Part of a small language model's weights: 2 heads of 64.
Each number is 500 + 40 x the weight over its row's rms, rounded and kept within 0 to 999. Layers, rows and columns count from 0. Numbers have three digits each. The size before them is the row's rms in percent of the matrix's.

# layer 11 MLP down, 128x448, rms 0.129, rows 92-127, columns 224-335
101:553482435476499510514534520490574508472447498460451480484495490414531471546519572513538449527440510534524494547471462453498485432503528464496501468529569502372564518544522492483528503523495510549495454554581481445495528489506559468481469553563586473454445564486478533538546516458437462537467497502517504471481444469504453491452466504447
098:432532485512524451411587569461478535498529451437500592479465480540440546574545470542503491415510507478582593572513508549418516559538489472537521486471625477481545469513508506489495475451473516485437598536430467452511426491507466486493503495508472466512436480524538580546507581483551486529473618416514539461512478530524402528458491494437
104:484448550444463499484478481476536525535484485494559459559508492441529483400523487467571502489547495557552547531444546482479595549404460517496490516521606460517572502460432525503518603515503505481497415443559510512449467491449477419538510477497452533457427484492455523500477469452428538533506506506469507476514480465467552459541481514537
093:454503499496527554458524480538475477525477462484477502468510504528542510516533514433473553527578525502533473453464546440567462504480479520498475447525520518560457513465525529468493479504507504498532515555504520485501520575449533469489476483428427539544554500554565485465532497490523514455513476503502475481497494523506534485500377561502
097:488503439481508509489529451498500524451592393518494464552499434601459527522515517509526458517462490510459541481547493385509510558478480492501552523509508490491608488508471469473489475483483567491445522431492450546528552487536544520535484484483495528526523485553489490479490496432400542487496532464594541459533459467525557513542545495509
092:543463501446473535485479482539508448554462508484624499465495460475423480450433436493473504532539477430520552493476504463445507512428408437548470503487503441499513487494537471540471471530493505476470520486519572477507482435479512448495528548482442503519498480467417451512452445507421449548510469500421486511538609480515537523445574448477
105:420545509458508468444494494455428434525473504492567554490463475494473486531524425553386489467559555515548488442515500515496501573521480512504469542464481452520444515513550447485521500564525542568551492527496531485501443497464501505510484408559500561507507492482496544510494488507547514424485581541510467518488505506533603482463488418561
112:509551486425460457416548539530465493566535441483550553543521545517524546484481518482497500514455480496496543472503486514597471540513530474539470518504518552466518454452503550538494485551533518471501435499511561487503614426502538518544544524478516512489531592516514479515421490456530539495464475466438510542573457480486479537512553496487
091:536436519519582534569554503486498521480544487471518495540417496527526494513462532442521579545527524487533477499507455446489495520487519529525479517545550473541489491514506462523486506514454431545515510567507526462499507496428452451500566477528504570512512534528475460468494484492486573497519521514479496516420536490478548545539544440544
096:436494475547485462494518529526506467419531504501546554458475469560478524559451509513507428513500460462515495493527509546456469588549487555524539463507448531510452497533492538554506490500547476455472579426518493476472484539507513552509504482456471490479509498499488489516528511466513563504543468497479485490466413459519515526456524521535
099:596462549492455504551486488508513441553480497489451472491448485542529489462515530502545517432562525561482422480508515469521515484536477520471454465496454565561461432544513572463493427564552534494539477491482480512503500398475525542497482505530502523440508517534501437455516455445477558463429397480459474439527466447517485529485464567530
104:443508525538424539529422518522506523553461448502513472508484481555527440438500483575468480484583516527469449498474468553514562460519435476506479496463434555518406446494480453446499461463496572475553479549535407515566440493509526476554479509527478492468469581462513462470469532529470519491547541478493455417520467472477475544503522434513
103:564608454417481462535507476480500453508477465518495563499500526516492522447451497491475517581562494502486521443520501446512449458545456516593526533558507488501424477447487557484488551505490460439466477506493499478502513524545444437526495520583582584447463501470525494575590496511485505540424430566390542522452495501478490492493495546492
098:477590590538439528527528487495545523454534514479484525558468493508498577545531477460414455508510437563478508482486516510520532492497551470433466520506459555480424466467462534460445465523574452476467497491502511516487466499452523504483533473372467461521507552516532545465478494546450472480483540542555531519449534532521412448454486515470
103:484439503503434477477547585572527537587514502507455560459485451531493510475515462505487587514565566453573447473576475493496500441468504552549532492492496476527505450478456459500496569463508549475476489524518458460517526491492553454532441527503489493521463439516522508529479491461461483508525508536468522493439477453418450522453462530442
097:551467508512529520485561490472508494477524582572519507423506568490433531557469531397513560479502564544456536526472461454495475443467464452544521452545505420484470493494525517489517547534481503471532457472509434467509467477420492512486533432449537556530495486554583483520444490466479540404512451460506440502518516539543471522562461521500
102:433504488437482480533483501476488476463545519506561531549538497432465438459447508550450485499543400455500545493482506493566486497511472509557529491512508435517432537483424512438527501485528521459544519465486499475498489508518525501501484604558601517543457504455540424469546529512494487560432506567515475534428474468551544483479488501593
099:457500493486481474455487550574511503519499487492543509458582528554545490577536466512526539436557495532466543512472516467527519570462505497593437512425491458571502490487506460521482490476484476519477527538499577426500544494518512512518509537498498527447462515517432573435479518473483523495488508474499491486456535485514492507480518452473
094:528603476545560515496507480509561508517484473468523473496480486451459525489460426504442396529440553503519469530472490461504469508534533510459526508446481509482514443472536508481455493480514495507480540500498479485462496528526483503461534449437472578511554501511543474541540445547532460459494515580547537552523481520497536470565509485473
101:429503435477496541498575456468548475532461516530512546517515391517354533462487518497505464481513483550496455530528513516513509495531474497443493459498511552516477533540528491510485475534518500448527488554465544527541437507527403452435452449487534540496505461541533515528481511487573510497508574516457520488482485568545435490436491517568
105:500497564556549507617468502538569433595449495469517497538517499536481497521513491537526469523477520519461479477528499532515472550497451536545535437474473556511577509446468507461549474488510519481542499515472519508538503474521493498435458521528523408467485547496468494544505529483457448496521529519480454479463417539488481476558572412498
095:483534483495506529501498438521450500468502538544488485452501481501529431506490483521479475553455411509549467490524555530464458555532474472485505526526501570554510506487402466542464451490518559434504478539534534519470526484448492573544462424525481475495513526470565509510549499586484520483494485539492554564502525489547548518505478555550
093:488533533478463544547431586513512467577475484468495556463499484527515504548522468528565536472490539569469536559520477500493518420555496537507532534479457484523467477602484463445503537488473540583472565494491495476501468495517448485425519548489491489481462489480524492437500563429543521543505471466423519518534420516515494512464545449465
101:570485495446546508420472454477550516542521481433534430472513546520504398486520524473508571517529597506464465472493517553424546558418446491449483497501503478470512466466498456536508491564566443578575501473522516583462451487468476530500508510556503466547533452513471572536418472499477508477501473454481493516504528501453518477491577416465
092:498461503435443567502496515478532489485466540510529489588473487466555519562443511593505438419503462513481488521443466458477483492511511520513447517498534493492534528506595503525442468500504522591397518483520535481486416447527531501544535501514517426540521498398464499448467484443473500569465476572477482489493492524446531505492467497479
096:453537532447489480518483489475596535492491510505477523522550510521529549543513616530549543473512521533482531486430502511500508521431487483498478545555499503465506429478473527489528552506508486428467498499485439488401522480441437537481484468570484470487441610503493507484472480433539543505520409541504408486500490540533424530504510517483
102:457482466477557498523543553510458518529490449477514532457508530456497511505526539572493572573441482424539541507474519505511491571484555488481465484455541494465474443479530462502511494503480492475564450515477434543480535463513512528436530535501523545497520510496495529561502444503503471456484452496533509473623516520507581532381492500521
097:531492500560484517480463511524542439610500492497510492489509528526563517560502590508561512510429525510583484532487518497498538451492508483387472468479472534493461494496523512481584460529478504443509508456418555539518511531482428483513458518444555499517480511531492496534479565486497490484543518486436422456506505472522545487495566499465
090:486477548513566510558522516513439448547526507472498591487502486446484552488546506479404502464546479480531483492444535470520470495475480485493450494502508468528520532518492490587557547519459493541474520521518477495527422456507523582446500533571500527504484515510504505461459501427544507477500560454540472498598508532520531529508525481522
104:512587420547453540529507469429528556478496571541560475534467518454559509544565531505494498483467544484555511438487486502493472458448557464506504461517519512500411465570474554470509467527496442494512552492518491560473477471458444522502486525410516552498489562497476453487526588490495529446506501454456449478464459479479520469489471562542
098:495515432515497495475527486490534513459539496452473529528490485484520487458562503489437484520438557536471501549562597498514580517559483505498484489507551557462480596436498499497513511383486453542516482534477500525474471475461467486497454479451503489514489495498496550476522456573478480523506578484461627464478515449472430522533464428459
097:519492498592486473529501471493406542411542448531568529453512432508528469441529501497525418467486553456503497464461460530520448503508467500541577497480496501456535539458410488522473479485490467504534466457414508513455498444536567540472536469500460524504530466492567459440566447530571399457499497475463492526519510463522494510482449488578
102:519483499443478527509477505487490513460495426485433465580492479458587515535461514510504442525385458543469539535466499500442592484556548519451479496479425585564487469488524464491485507531550428569453543451482393511328544470462507489546520527497506498522479457514482453499541489463552491509453486466456529587527516513545490535496481495430
094:482498536482484493487536518511522554500448479479535462535491482457527478467453563485486470482447529504600514523489525499496466486474495492447483504503442488520564544458472476402542521474523524447482547534579463432594516576524531489521455498519467477549419504481597559511501521564476470546510534503506465525522452471450489479615502519480
098:533531559516600533525481444529535521448527546519478426494464517483517494546501483482555487458559544474425563526461483484531531520495503529460480468490507514506505497486508449466500536529535516528443450468476526500480464465503498499483471470512551481528509494648495535375475480484458476451535471556456499519483492590548496487590570435474
096:482535525533498481563484461486483521533508488474498541565488496413510434500419425571566505588472518542434525483494475523517521490452467544447451532510532507472470442429469501470478589479514485557477474472521468510529570531484524444582471534528574496480437460456472539482487466540498494540552483436507524519566515542505496448501514547480